From a checkpoint of a small transformer trained on Wikipedia: 10 layers.
Each number is 500 + 25 x the weight over its row's rms, rounded and kept within 0 to 999. Layers, rows and columns count from 0. Numbers have three digits each. The size before them is the row's rms in percent of the matrix's.

# up: layer 7 MLP up, 704x256, rms 0.0957, rows 183-217, columns 128-255
# down: layer 7 MLP down (transposed), 704x256, rms 0.0846, rows 183-217, columns 128-255
# gate: layer 7 MLP gate, 704x256, rms 0.093, rows 184-218, columns 128-255
up183 097:485502499510506472511516466518471490505511514489512459529550500518556465515461497501484521451510506487494552467480492473527503508485489487507507479504517494505510495496518480453510477474518510496484476485485449557527473526518463464501484513507495490468490508521455492486522495503482480500479523508480524484469476510491519483476469505483529416532550523484466533496512495509534501466500
down183 099:489442510484574476450537512538518452494528447495476461519484510524504473499509448541501536476508499499495479500519503492524509519465465474543438489492529519526492515500520474563508508453528460478535443472521463476514457494491493550515513484468509500462488526478534541516501495508468497533517495501517534507489540495502462538493513527504525514499495542517547502436503506502494516484494
gate184 097:491509539487499494467503502493501502512493474490475507481498469515514479518463481491525542455504495498478557507480488486537467533491470468501534498505493477504511527518501482478510488495470511458479495511460530491536536467498519494485486516498514529520483489487455541445490504478457536505512482445481554495513465521486484455492495476535495515523480498501490530517504515493502509554507
up184 103:485510465491535509460522517498541494457493495462515475484524498468452539478495541535549456465524501526505516497464521535491503514526505479503503508422487502494498510524478498520531523484524487517473504502484483522511530501498489522496531556512457494489525488469492505494468508497463500517482493488471540487524540518530521510469484503517530508489526518515449531494489436522473496559498
down184 105:480528478482492461464531492525490526470479524507492483500477524453468479507524496500504485475460512513515508516513512490454517531498466511525511540452491516521496525489414527545489550559552524483515481491515494513532478524511480507556506475515477474500445527481502501495523468521450501500469486489469467483476530512542504500501521529510469497504497521521572486474459533480481474499477
gate185 096:558498507509494515452496488514513482458549510493537511504562538546487500485499492532490473530528480498491499487498467492509475581477440525470528466504512528504529470543509494487477528515497496509485522499513468521462476477472482475504489495549445473481507496483557535535502477530466504491446501517503481513500491525485483511505489477490489480478510547490522528487473513514469485505490
up185 100:523542521497445494463479448515538516488489479515500505499484479503508456486466504521496519498482536558503479474516553498512484494516532499440515507520517518512495536524500515491544495511433490516514521496512516497557510506523504468471529529519480540480519486515509504522488527470515516530491475492458480538529501466489548493459489505558491503487511483511460531541526480464498467483518
down185 102:499521493522519455486497508517477462488500550527509486500537477485471534460532507522446507466534488522472506518474464521506473542470539474492510503507508536480499542464565491521543508487502484491568538492484458526461465527476531513523503524523503485502463489493458527502485506465476476476535505490453516462532468493547511534525498540480522528514494467534507462474512488514514499507467
gate186 100:534488460465504473530469514483485507488484532471505510490477509527505501476530515501468509541525510514504493497477504471475485528520501528490504505455524568462487511532492495458490499527477531525533443479488467489529505472483471505515515503483523514512493492485474488473499469504521475504492542525549538500507509488526500506470484437453502537463476498520501546498483492555490516490443
up186 100:508496497516515483494493504468480509449474538500462500480520513525550501466434524512508533501514523458544472514506524570496457492497482507512540539442525499465454492528522472486509485534507515468478515552487496499477517504513482533473458505529510514472484506467517507466519478502507465470515496552493498462521533507519471465499497494485484521496503452496519493481546506504474496521526
down186 097:459492504491523510478531492493482519472481468500523484467532527506491491516452498487503491515525523527502543486508475487484510537547512452471490529502531481469507489497447473471517488488504459520489516491538452512521504483531549503486446489507510483460459470473514559524519514470498487518494503527491524492481527492501492478453495497476462531489489504491500518507493549500521468490435
gate187 103:478494444476528569514496491499490481480477509446479459520535465464519497498492491473488513506539498476469487486501497509470450496474500524465475502522498522472494557491543500548505499479467531501499455519523507484503530493524509471538526468443494501465509486437514474455465506507469524472533515505521484518483507495496522525462518507474482482461493486525513480547503521529502513522481
up187 104:475497526512497489504470501466494480501486486559501491429483521543480545477516528502510486544483535480509497441509489513518489510505502503507524509493490515531519530480462494505528497503468460469516484503460480513495492492426512527551498497488513499499543451486529495474494539511510539536492536499517534508480532505510473507485484504488547437509510482508504486526461447540481488518491
down187 104:479453491520487510517481487524528480547478476492458523545481482493498459442478516468507488528479533513517540484414492521443477494462476534513518505473518505530540521466457461500532512473506500516513488457514503532460507486509488472560507501514502508498528510472509476465514487484513479514498495485525547453466502472485477506496482507499478516490524519503462519554549529528503533484488
gate188 108:510504463488529507451528491584515493488488497508467450505470500468485517470492471491537462465546506527473505506504516520527508503480455526479583497529486509493481442490542467494512488533489515539511488509516536523500530508538521485515507495475493536545489507481468500517545498466516523519474512500492512479508509503485516530491529475482477479488516515535476559542505473511493499488492
up188 114:497481516541472515465515527455514526499518477503541519501549526507513520535485521553514524470514504503473516513468490531485513477497510449528476485518487480535487531475480510520482532495508512545531476511491503504471497478514526474495447483548494455482530518483517480517465460480492532490517452528498450513529504524474471504525497515537434575504547498485514462479488531491522511514510
down188 102:471510473529465490480456488479523496474480513510480514522552553524506454529484486476501458545509471510515517507480515497498484539487547527493475459501489494491506528501515491492476517538501480507483484517457534501470507506498492514462464511523447501462487515526516530477477495443491492518539496504502490488488508450496520484479521496514502486485474522495498511471542457493537491509531
gate189 096:494491475489495445524508542523459473530473463449530470518476480514497507459516508524463459502475540510483505548514505481516489505524494513509510499437495470459538544498490504537517495502469485497516472506503516497510502517543494526483488479488472506491524536543512506476484520478534491508455489497478508517524484544511542495501479478526529512516519473522485514446476504486504442539512
up189 097:469518544469532489496500503485498496489499510510461509496490525502492510513464460515519502472504508528492501443512500567541500490499506517533520504483525543514507535478433511521528500528543511481560519463471496527547516530515509508489497553488547504496508516465510520484484439510575527489540485504491480535525471469534495465485484527480492518496472499484487531503485468525507521489484
down189 095:505504494481509485503507514474505491525484526476456506487493462474495492511472520462512544464493519450519501465477496505518511478585508543469556524535491509431504484470480513519485535449494509471483460505521554484522516497499445502501501486524511496505512511493483533507483522513473487507522456539503428486532528532457549496491493487519519508522473510515534485496525449479503452504480
gate190 095:451549515502490485485487455493497497529462510553469529474504466487480515485456526508466493511545485533515490498490542463511479488503509526507492548542459499532495510471521478513493468518460504502464527497493465499519516490515529501482534440505499500524518489507492479521486502484480490483496557442442457487526503478492510481463575493525481496465485476464538545498559529522491505520499
up190 092:520503487485519497491511509458439529446468484551515485469490445481493454527498515508502477518434503514519511492524535486483515483511504500472504492490498477460492508489536489465501456509442550530470527493523454536508478464517486508529491504461496491527501519501531539490475469501563487468503556507495522500499475465491501492514463522457472498501483552474478481529556493530494471515482
down190 089:503508500514511449494516509540505498506536433523515527492482486493503472485506488499511504509510487507520496478479493523494485460514490527463485526508498505519495491465504499492496452483465528572465512507479498524532487532512478531497495472446525463502491483482511558504509514498483500528495501469483469501565511513531464478480537503473506495475499481499432508468503542498510469532469
gate191 098:501476466492483507510494501505471481477543495484474529510497502513494496509483515512491496498560474537450527538461468483492486496476487499490481462475491495468514496495531560497491534489525485506509489497502523508476493519457494452549523530534515493489526486516494516445456522501525493496497486522500482506468502439452486478519544472513510520506492509523462517497481474537513499497471
up191 099:479517498514494551509466444494493513496496516506477463517515525501518496513492463491540509470465485483489503514532505461497504567521527476532488496535502525479517515449478445509459547529485453490507495536469531508501499451454512516494515459514491494512504527538492518468519492485422517488583514492446479489521488475495530504517497476499472516519532481473564531476491560464507516531486
down191 097:523505491514447523521488474498486535519468453502511507521524491466504517483532424460512525544506506486510454466477479467548488489482468494493503496473531488499458472539479489528498481482521445531516488516502469467511526452485464480489485459467483502512508488493540487471478464504490527491480486475476512507528520537514539514509534518530491503511475472499542500531516604520517534486523
gate192 099:483495498494478533507546498467517475470529475504501460506525479483526499548540539483492507497545522472496471475513476513517501543507486497522493505529472537451514487506469465495505520524490509508534501506478497449489559466493515497447507507506482525535476502489505433489492518474492488475465516516529507498511536506459513469501459538464509539549504519506542471529541460520492495519483
up192 095:527471499476550492495534511461532503522485516544483522488470534540522471498543491560486506534489516495513468554512453500514507468465518487473548491494460454442482467484497482481554472508543522520517488547468496504566506533488487502547493473487476507529486504516505503485523446531540498523478510532477482505486541470508492505578494540491506497462498482491495512515535450524500450483505
down192 099:490493515481477543494478516481511487493473452505530502547520457526471496519542503550479534481484500493470510492525469506509491476488520521479539469438480507452484481467491481468520528512534502487547487495439469508479496484489504489501491486470521501502558479518476481483507499527509456469546533494472518553485495527513539497530490509505512488498491479519512511409487538515488467501472
gate193 105:499508516474532493480458472529513507458507471490483509453495490536501523508547494524493483496447496526468480533498506505500509480508501490476504503441522489497502458524519493523463516521485519515487558437504481520464546544471484520517502490512432487516535516465486505538499526488510489466540467496510475530490508503524546476519518470493497491477483511525468539516514481511462486460472
up193 098:519506537478520507504487523483473489492501463514494506523499489512519495490436542490472460513503526496547461514496494486518535475528483502459495537479497504515487521529505487502478522448515506479508480528474504519483502483490539527515514516505467490532451482495479561450506516470508510515507504489509501504498513511528489521420473538457476499474512527531489475512548496554466472550497
down193 105:511460518519518510495471508507492498563499474493534470496508488496480510515515517503449482506535518491522558414493493469476485544492506485493487475515468449481489458499553490510483461491502492517487512473431486485511515523433516508484499551500463503515473544465512455474546514532465485497524515497490541488494490493535498487488515544457523538507459522451489468488475513504507502524487
gate194 096:487489502488530480506497490521519490494533482489517472524484515498526532522509491524497500468485470518530500497448528519511493490523526482549488511502462499515485504471532495466499514502471533501455467462485510526477481475482501485519451504443491537506529512455512495498524468534487455459485519498504488504513531523497428543519504478517523476551511519509518532513487530492492526468492
up194 104:467503490525518506546481491511493509527498471503468497504551505468525495503503523490548526504493481488507459514486509483493501502465528507473467509487488478498478460484472523492496518504508458502518504511470477538519534447532471501527493487506498499524522498566494532500495497550460518502497498498484456446479504500463507504523497487507485492495544528505524492484518474502491518545506
down194 105:485499490498488505507509530521527503518504492521532512527504490489497472479514514446498520509465473502458510487522476509449454501520473483469504478466485498467508546509481492535516499543490537490497498486518526492481446506499468506520507456564543455491477495495468450532509507512503544468517445501480482490512475502525486491528465455562464514481516470549530467489534488511503485521502
gate195 099:489519529513526424511465504501470526482516471525467487493474512492519520558498496520448515494480546548551510502467464508466528520523531512515490498492502471462466483496500513497441474487493458476547470472501486515505505496487489506503497515470544502500521525483455504510481481551491479544515490459502524470504502493545504524553526493517492522459508536516496499467472527469534512522476
up195 101:530480470496478530512484512519449489533488555489511539504498491496487483496508507518475491476480466490489422486501507475528490523521493500562523515430492504486444470517514494488480517515512522512520456515483526515499500514517432494505480484535508502538514507490490508525497508485511502472527541528467511473479493474538507522507466555527526500491548500521458467469530492485494520545503
down195 088:537517495518531502506469485500460506467513485533537556510529521501502475475487473479471510530457519473482465534486486518543525485520483513531493543500532547513543502495507476477526482496552519440511519501512455534504517486505428522511497472451548486518500496519502496493527477513522481496486577500507495513455474487526513508527511544518474539432506513526436469477525492517512534527495
gate196 099:540513527490573485480521540457496490482543471511485479515507500497535536500427537479465512508522514501513522514478501474473502522504515501512522441504450509483464483505497524495506490535449523465486497536475473536488520514513492455544477498440538493527515473521479473485499471490460516508510531524503486474449450457531485546508544479487495475516513475482507516485478465518497489532512
up196 105:467540485487494456506469480507487525501499511502502494476486476494481478509542465497499463545486471495507499484461469502514505486477540479550520460479532486587438512493502505482521488481499502507521530487503472466483513513504543515470515510496467508494515489480500481502509523482512504500531497490494494508501467487491554488515506518556497509467496480521527514509504490516442472499478
down196 101:508498490448464487498531488492510525517546557512526475490512478488473513489462482477509529496487505494460502468511505470495544500552467503508495473488507489492476491505534514531510509521541471484505471508513509514515504453490529527500468508464470488508519520488497456517516450536489521508560523471516522487560502484508491469500486497496490505476484532475547439479512530466527466472484
gate197 102:513475486453521507551523521490513508450482446526496458496504489518476511515473502461500471537525538539510506505489512534504475502518503537478503497494514533497454498528493469498523487473472491503528477443493498528525469506549465505527510518444495511546452465536476513458505503504521517467509491508509576498530518523521518514488521477466501515466473513511508488560519452513519516517512
up197 107:510492522472439522499500495523500464546485511507447477524492490499524518477557524493475496542515493461498522462449471526478527484518442495507536508466535461509507537543463458487506481533516503494526526494497503509487470519500448482483484517443522535515492443507473520492505507511507499471514512498524492504494492454454458509496500503503447515475507474483493504514499521486497487523487
down197 113:534534497474523535500556499475550464526499533466517475512468496477525457512498491495472452483485523488480530428524528551518456491478500517500497494500473551495482514505496492520545492519508465504490529499531447514560473501524509510459586509519495504493478440527520484433549538487546504488474495482489543528522509458493508505505469488518505481502464491501494502514496485506512482476511
gate198 098:519454476462494462474518475495474527477545489556528512486489433519495533509513511510495463494522461463500464459513539477504473524516491499487520505499487512541485482511485510495499466529485469512541506529487490486518474517487486544476511533489466516482485482488486502485500522510490467512453535510518507445469511487508485482474461512503495472456504474466459517499474505518501525513513
up198 100:454471477478514471505530503501534510544494525505525499512445495488480505525499522486511527465521474549488480466503494517498478541496532476506519512573502471472504519523522540502456490476483478446518527501543498525520496496488496462492509500453482512488530494533472469527516482538534527503525478494511513515497487458464495493506494492498487517510537502470480502563473504495446466495499
down198 095:510513481501505501509489492515510503487505500490480524492515496497509492551486500547485523472511499481513508495492522482536466528511523521479506546532484477488507537515541497519472545493541481493488512492475551514523488510510509502516547467484492492487519483516482455460528482513529481492531491534514527494532499466524499463531496472520511469438501505499395532519490485502478501467468
gate199 109:479518480488496468481506506512513488516513484529480483475520483507464486496507510525520488535504529504448472466492499527522461456502495483503504478479513484491478522472468482505533505542478501495474517445528520490511477482484536531542478467484509517478502476462552553513483503476544484480483525505499489511491468488504499497488474507497516515448511483506471531459515517493518494499523
up199 109:505477501552482507487488511480483502482470511461511482487455494524488532495510480521505501507455508486553493497488525531484470518479487507520488512535538510540496553524515515507485458488512481506447495483497433465532470504502539534489524516530510441439508498537479483534501513521536475502544512522500499517488524517472510447513515465489494519507458530532494479455532480520519483476478
down199 110:541470525520500520494549495531507459461478526484489480496504503474437462525521459502508517523500500467535540513487480473496494505461513471473511502508508500553524509499456538469492499529472502487534511512526491512466496503494506534503498489512458515517474476500492478516489485509507498493487451515525508475515528475511420546503517500474505509520498518487543514508505456515537514528490
gate200 099:467465541508490488495535494506502444438524507476489509476512491518466518519470511549507498488516517523494512460531495500514490470496457502516464533483493509481478490525503548474510502491520462513514465510505505547487465477518515501498492499497466509443531476479506434531490544445483509494541520464523507535541534479483511554527502497499506503527459462527489497525489540461520522488514
up200 095:486512476541512479495568486507485473490499481495485490499515489525510504494504483511511487511512477543532521471525499515470552467513524512475441493529477496464491506518453499496486498484529486472495549460504494512452519507499482481504496485492527548500517463448485507530487565456469528487485472526474515539476510548496504476526487527543522521511474472494481486514522498470533475506521
down200 098:490486501485488537479489505493442463521530496505521480459488563509497496504502513494494505481453490456467516560549500516434520509522495539493502510472515491491517519519506507495481500508524481496463503461500515494490486521462535506470508467538497503489501535509496501503477523516507476485521473463536520494495532508536493502516487481467501475474444520518542477482524468459525526467498
gate201 098:488540490483514507473513500494467475493523500517501452441500497514509505516491535564506491497487457541471497472493536519521491475501545504504499451518494515535497493519472510503517493476497512546554467484540472476508514478514477456511504468503509521512525501510487511496486525480538527490512491493474455533473468495548480472543488501492518496494525457489507490516505557462538498499488
up201 102:524495491472505479513511454497490512501494493499522505475509520498473512521521472538472481518503501526481472526491531496470550484496505496476487494507503520531488492484531493516524477490529506510555470504509452473450517498514502471504486422504548489546522517511493488482535451478508498499511460497438526498498473546548489495522450494486502499524502441512502492512533484514507482487450
down201 103:506496554471522527505552513482516497454518480487472525507504526475530526475509487500505541455493503474490509498519495464523539478492496476490480522474548536504491508531545482487496489487484482512502493520523508470478488487519499526521501513503500505560518508494500546464451522516500515488523519485495485488503497481488505530477499480492467437445544457520543498538488483469495505501523
gate202 100:529499465494479508460541490487505474494477512512501510480475502481517472533472514495516522499477515523520491481505533458503485489477512503475498511450503488507511513489459481560488483541524489495530549538478532478482491536467490494483555467527516501495482483534528491503456488486562490488500494476507527506522501509523485509505467488479526436490513502497533500516517508539533550488458
up202 106:504527488554501512519468479525476461543493469483477504497483497496506532444494472509521529471539486503452519488476487492494517502473472531511498515480471506501526486463525502524521536495496454489546528519483513519503487498521503551487490520502506490487438535510447511544482487442486487529526493478471510506470500512469512485465495521519480501481509499515509510526474493512531489491516
down202 096:508490520501481523522466506475448495511490440492486506498464514492533522512517462524525510517518485483477518533519466469492444484510492452484502516496509475507497484540487483500509511441488482527498502501560540519498468522471478488513504475447495501503512476511484502481508523521487488447464531487486473503486518526498507518473515520494507562456440483495480520493506525483500463522508
gate203 104:464513564525507502503494495494498509503504516485496524563493430491512451460495509485492477513517480493541498462516487488519482489512511486491510471538486503496492521465502533547491502502497516507496502488488503474496428484507465477507489528499531511512509498537493506503504517467561500467436491494506521515486544521504571497526501472485536549513472503531486497516483521558503507474508
up203 101:550498510487536485505504500510489468509507495520497525525519510545467479479507513511546522484510481457511465516538480489453509459457517539495536488486514476510493508509469489504472508465533543516503481501480522509474498470504520501493480488473503555516479503520485507462465526520520536489478481487519557494456497460506473508505475475501521535497479499537523515475473496544562531504549
down203 101:503488511496464481494502547533442468463474511492467476485489520465540501495471540520475511481504443459526510578489483511472481488499509478508525531536495529474465465477441503496471493506494464492512516467516552520502482480503469537524540530448513526523529459492501497493526515487512511523437519534477470497517506488525512479502501517510512539511497490514515481473493542531505534511457
gate204 103:532509515487494488502483480475506485506514491510550522451514499491468537551547530498453534509488537480498480475525490491536508544491502519537480470499516518499545514486511481488539463531446502521524469461511446542520507487508551497454522482466500507513529484466451526517499517547503502474518486501530504494510517487473518495508517491553511512488483506493512438496476506489478562559534
up204 104:517474528486488483541487459519529526472464504509534510487510506488497474493543563494482543467486542538476515475474538502527513492516485479494466540517514490503540491507509486502493481480469507517512522458485515499439478533472514522458513509508476438527525532463511492508522509504481528489518479480508471473503519497500486528470466517462504500513484528460491505487497496511521488502494
down204 101:514543514519496508498510483529496488489498455521510453469519514524501551519494468456485518472493544525501496445504502510497498507498479489466476529497523507485513465538481489506488519535513501486511501488503506518490546537532538505517507477470557476515468480512520492464455487496500496560497494479497471515504534469495491521492486427502486463517511460503485539486483525520477465480528
gate205 103:466490499462440489455473520529495519471509521499542471501467467510489525507477517517515500505513479538478506471496522531483536496516454518525521492458484541518506504486500511535531511543483480475536500504510544521550446481510509502494539469483489493516472475533526515502513501521506481512493529470506520475514547504561513485487486508517497482544495489481479501495485503558511499497498
up205 103:459501495491541510491557523482459488489476486501491515469496478508518493509451521489506487465510467478527544452460556500557519512525490506483523529486524490506522458503477540513520498483506487512503538481490521532464524481501514494498457551495462502482502515515497514472518517491539475494522522469510498460488515502542534481505489415505489490488498475498482530482474483507495532523542
down205 105:484460474489488463518498499516517545503482484508487513458496586498569515505488542522527531472518508474512504489511531487508519531542508497492500454506478500465517490531451497481491506513426490511491486490476523487474543545541483494495493535517501482497473498497466507529461487516491495529470524503474464483525489488487473506502475482487493512477485511522495515527511481536468502495507
gate206 103:495476520502550536476502447490444488500484528481488481450538520459496502467478490461504515521531484519462519539566543524532527509515504483487523509505506531488522478503502485544499527512518511470525484434519480488461480498488507467516434479497493469469473494466504458521498482519501500516481534490483488448513525481519473531474483522516472481485526502505489537523515482510494526532497
up206 104:522534476492514497487487530552520469495446522501524535508530508477543486548499468496519493458493473500481466509488508489473511478486518467534525503473458511519509541459520497523473470518537484511465530506481523483535501483509477498488549495529497539501493493505487528499504519524530476514534488477506546532510505491509472512497528526495499489514492507488496500512475477515491478533548
down206 107:529503523546478432499535527524533454483493553493488480531528470530526512515483482518524518485500473533468498494508479521507506507481540507456505484500477502509543467523505525552486493463502497489496506546495522472488479461504495487491542522498478517466490498494475524464479531489495517562511488535466517498535469491543485508548478480498518509515491480513502523484501492516508537514510
gate207 101:503522499442530495504475512492559516500505527464489510491491515504528465487500495505485487521510514488500498544520520490477509542476498478520479491531416537514515467551481456499537493472476497527531459475522503485526490475486518525465491511453517530481471521489491471506494479501496477500477504482481521577511502536498496507503525483493527454487511477511519505476491452480536503502500
up207 096:505488503512519528489461431529505505484458517498459500498503497479526498526479501530530453469451539555481508519505514537538442502488457521474537524472479512495522483511512540507488467503463507492517520530498489478500519480493479504504524486535461482528463503463490523527454521507480487509492483464510512488536503529493472515437482500466492525454519489539497519513541524547510501491482
down207 099:547514513490521465480493438477460543479470481496458458506466474485449505496511520539480466512525498473484485529497474488479529501479481460465508488494491514508481490516516497481488478497491479482483497524527510504507528517521499480468483497461529466442556486510483494509550538496541506505518509479510532519471527500471514454485526498469531516515490523507459482485518480466516444499499
gate208 108:540494505499517530482486521518504471523554510476504526539456499507493500530537496466508507490500528462499477551530493483500519492464463461479450463481556540456490510494528497493536504491509548522482516469515532502493474490510468490517509513468502503522483517503511512534478496508493483469426495476528498517514490463485470482509547485516545502498518485506466476494470492472517510476472
up208 104:508547528478514498480499524548500532461528495454505535506504503518542470550493520547531470474495472497521496447501527462470481473533539531522511492517521482480476480479485491509511545520491504480494438529536474464478528530503508540532497482524481500476520492455512503522477514493516504470489489516509428506519536493481524511461480472531472473488531494514479471475509490501551512506554
down208 102:515493467491492525534522489499497504452484513502528469495490516511504491529506481536482490481479510459477516492498491511511521483531466495467492472498494510539542549523456499512466430508483541512512463478506499515477494519496504454467494501483516544459494492522500545475469505535502511485528540497479495524508428495532500483465464470471527528521488514483521500477538513542462508520512
gate209 104:494465452485555485459508498541481510516506484502496499501498499508546474522449500476498497452523513478508530484505524491525447487489481508485515507524547560534493490496482523509505511528511520489522471478554498507479551434505470491494536472476521510484514554480510501488496455514491501482544508514495471499486447461466485512507473512462534522476524471482488475496512501462445524513492
up209 096:469522457501512465515500479507493513546505494496547531495522511516507426478540495492491429485486544515484469490494457515527515485510495525470524539501464530452490503486505489477520497521548593532493491490538472525532523533486536467449479491543512494508511517468491501508506496496492496472489468527514468452543459468535438496477517491507504465523492527514504525518531506515468467512475
down209 095:497552523514473487494517516526532517532550444486466501464525522460532487470474554509470518484483569522524508488504512505492496481509489509520512535528489496476523528516505508519490484501490491502459532473514499508538476523470538562500482493491437541504470479469489441504495520538477528483477479504521506446493463509458509533471481486475474468502493499479474480510513510447478522496518
gate210 101:538518507475538567461481482491500512482501499474503492536521498536534480538468505517525536488489516468535537507484507455483474505526507520517467486462476504482526487495517519468454508524505529531481514505527541507536476518486478472523467520460462472492504479468491493462472512569537535515506495515536504535517484549484505524540528493494561511472511507479530443505523521516505423555471
up210 098:494485516510543556524440468539522495545469539511501455471491522482449476510485498557502520495499486491470494516501525548462504530498505477503494506488527512503493516460479564526499514525495483473512458455495501484528547502514461506514481486537548478516488451519493515505467483476491543489514527465481505453481531487507504532469495490500473470522484449498482492515521500505504527482476
down210 101:450483503460509536553500503491516491511474512518488484457464475512541495527477508518529527485530489493484491495489509480490514461492504488494496553505491497505490509524542493510499461463472544487499479505510468475511515505485492504493463507486491503521482518475487508456498548503479508492532531534509500461483516508481429456516531461517511471454452543529506496482517467513548547497519
gate211 099:487510469549468499460524501492515475488527469490564492511504473560512516501465516476499505539515529497484462492505500508472501510492556496538488526519494448486529462517521512498490530531487469454488527502517560537562482532476501497521483478432517510480510503494548511511484500488503480520531489432507514487499494486440498506496488495494481511511488502503507473500490529525491537505476
up211 107:543492488491537480521463432478503495519500486513460497519475517513484535504527484502494452511481503533486552494457520478508509559506468535509517535524472513478496519484504503574493461476512531501523507480478522538527468499443512523469509491496487474505482469499486532492472504481528512501527567480486527516501515532501522513511494487507499499516540478508510440512506496491463534483521
down211 105:532509504522518491510517488471488516478500507488513521491532545481539501511512495518484521505430513515492526491526485515538460457505493478499501521461516481534471480478486491518516478498510508518502498453503498449537523520537525539502518504521510498522456514478488485502479497496496443505525512500484506477496514548503487485507487527527501481509481512491541532462535459531433502503484
gate212 098:533532474533468493471535522523501481494489494502522513463542533505478554461505535519478499519507456469512552480530470506513526487500492510526499514508496511517462484506462516539478476512508471517441435504494503476554475496503497478495466534509519503493497478470512478526518503518508487463544521480533495505482526489492493499528512522487491507523516498514489548499561509471475542552543
up212 096:473510549545536511497501536530515513509513507479519505463512447525526570529490478490519514486474464496526504488496456492479498487527512526495506495500504476508484479480515525495501495481506564495486483513490483529509495552497488510490495458518528516503472539505489501485501508507487467482502539484496474507498514475536483467516497487519498480514464526481489523499508518487490525526485
down212 098:500487502474521493517489495509507496491473570475481465527495506502530505479497453485479470481461489490501510527525533449511490519540514481526486523533503508525479514517530453512515501473520531480478505521492517493525533491485468492497435503502439509556529448506514517501525524510496466475467520527487485481449566519487517510469474513480506507516462475543531501501553500502485521482490
gate213 096:508503496497504494485503506488474500541512474542500513514437486526499466506452507539468514525518533501488547511535519491468508495512505476449505466495466493482469510535516501498489483488458458495484474531482512532474466502458498491498498519510562533506558506479504508477474471502500509471528465461520512485512490484464471479506509505478494509465440541477488480550489474535489509518544
up213 100:503490536500463484529461534507475477478454472540492481473478528507503501550501507492531515482505508497470505482513514503527512490478513511450507502473503510520531472489504472477512503470447480491528552552539470510528449511501464515518482476532564509542484482544525525466504479464551478461517479477465517467527530513505519493500508495482449506480449486516499528482472442482494518497476
down213 105:534476471470498515493493487492525506499493427470483529464508531539529481478474478506487485510500516469446534521481519498465514478468492468506444524483458497473468499512538518510475467467474514479496508489504498468478465485477507497477544511524501488499521524501522544508497523489482492512516466511531538534436490484516487494557518516478492478537475517490523476506504479527476484476511
gate214 094:503460511514499517477498486484479514458455508498526487504522510548500559479450488475493519545541543535521511504501509455525503500526498514506469539482472502519508493522497529485496520515483509467472451481533528504479507566501486530521482569504480501551492520468477482479490502500530477508501488458482577513486502470515510509527493505534531486464512493521500501464505501481511519536473
up214 101:483486464495472509533516477493479497497510524517487489448484507480558496451460498502499514508450548507539526532505491490429522465512515476514546540496519470509536504556506493526458509495496507509486474501504488491522504495507515464509500514510462502555510498505507489502512519480537474518454521495497492498501534531556517451477509538543480508507506491454513521470496480490467538469543
down214 104:494516487505483474535523501507471519509506541506453455495517502483507543506529511520471449467502510493534485523474485510489487508484478550465513503504541473467514518512508481498494474492489495517476431468515493536509471524485488478488482545519501506548485517482521471513504468522448479492498516487466519490521505491525517499497483527476517468526499482541547489511515529495512462517485
gate215 100:494502517543525478495507517480537473500514547519460477504460532546468475517471507470450505486505494522446499508485487475564431491464513504493538508506506485479480511484521456464466510517512530511513452495538503483500476532514530507563487496496517505517500525505474502493527496518559540513527506495516546483495521464522508507515481479509456480498531450502481497505487486546521510515544
up215 112:500510472510529495516505499484500523522476485506482489500499519509466484474479558504485509506531533466511502523527458531520538499502517480470523579527498499496497536491466500482517491500506468480463515466529492478482491485513543493482531470476511518513462503471486450464493506519500524500463511460530519505564545493478514500506539472488483508493543468524472459511513533513524485483479
down215 113:504516463499501497522498508449509480510486480471490505498475495490506492512548496496511492485468509463472431531534496448515489512454479528483528535539481502535501490492447494502450516484492533470532504527469488480461476497520495465502506491494486514530468512512521516500445478497472501501508515506530510480529505549473517521470522488511482515500555519529511503505477532530492570502478
gate216 099:525502499521514497521510508503481514497496497502486492479526477500495483481541522459470511511512448506476514474460498530455548482506472510558481494522480514428533499497493430492502500514512507521502470477480462476470492542519498456491470513459533532490497511480503505498450468497505510507494511507501496478471501544466506471516441481469521505522475514560506521494497499530524525532502
up216 100:505479509496547516500501517496512522519492503470505534504493478544528530508500506521540507506508492473501526502523491463515479517501489487511551506521503490496515523477533454535493479516486454471464534449526544534491483517488448440459482483531507493543519537490479501443472497498495468479488521500488488470449518516528498517484475490510512496524483498481514474498513499532503468529484
down216 103:525494511491512454485473522486523529475525515483532520542529498518508517502461495521507470478503458496485466524498539519511437505523496518488527493513495531513506468500475535529542493498519472507519525484492535508498479479460483560538514485514474515570500478492468502417505549528495504485460471522473499485505483522483516523473500513532536512470475455480517496512494474468510539508524
gate217 101:528523498489517463466518471474464512472497516480497467493483509468501472485507455484471557491515510508495519503505474506542535486549490508452498489494508523510508505421522450507544461487522514536525457474503469484478496486477526508484491491515468485517498474499504553538449486475483458527460534486496462437526519496509530501521513509482437522491489510471503459500515445501494512499502
up217 101:516512518474470512453520468472485505529556497500512486488512494512502511490496514495509490502475538521519534513500536490499517568534471435526479461461522534487467473528494496486541487495501500567515513512516477578547493492468508548490488517499512482504504509475463515453513520453497506547487500522514503499462494507539506503489480516521534512498488479473508497485499480497517473525519
down217 101:502517513477489493488488504500524461547518531521512520473491467505482541474478488501528489504490511471523533504483457518470496497448503493461501482508533536519483450485456531522521482488467499532455484462527499517502504504470468479549496486512510510512474507510481493510520495478444508486485490507520499466517473535551488473502472512491503497503502501455498460508484476477493501485511
gate218 099:495484458516474460506528507516480526461532532453484502524481469476498493471512521510487545527504534483497500470561509485507540496470513508475535479509500546505510496504524496492516464496511472526547490510501513501470473517463487542490559512540503495524472506517493464520519544500450494489503437493475489485471537502494526553502496490545511469492462546532489509519502532530527476497520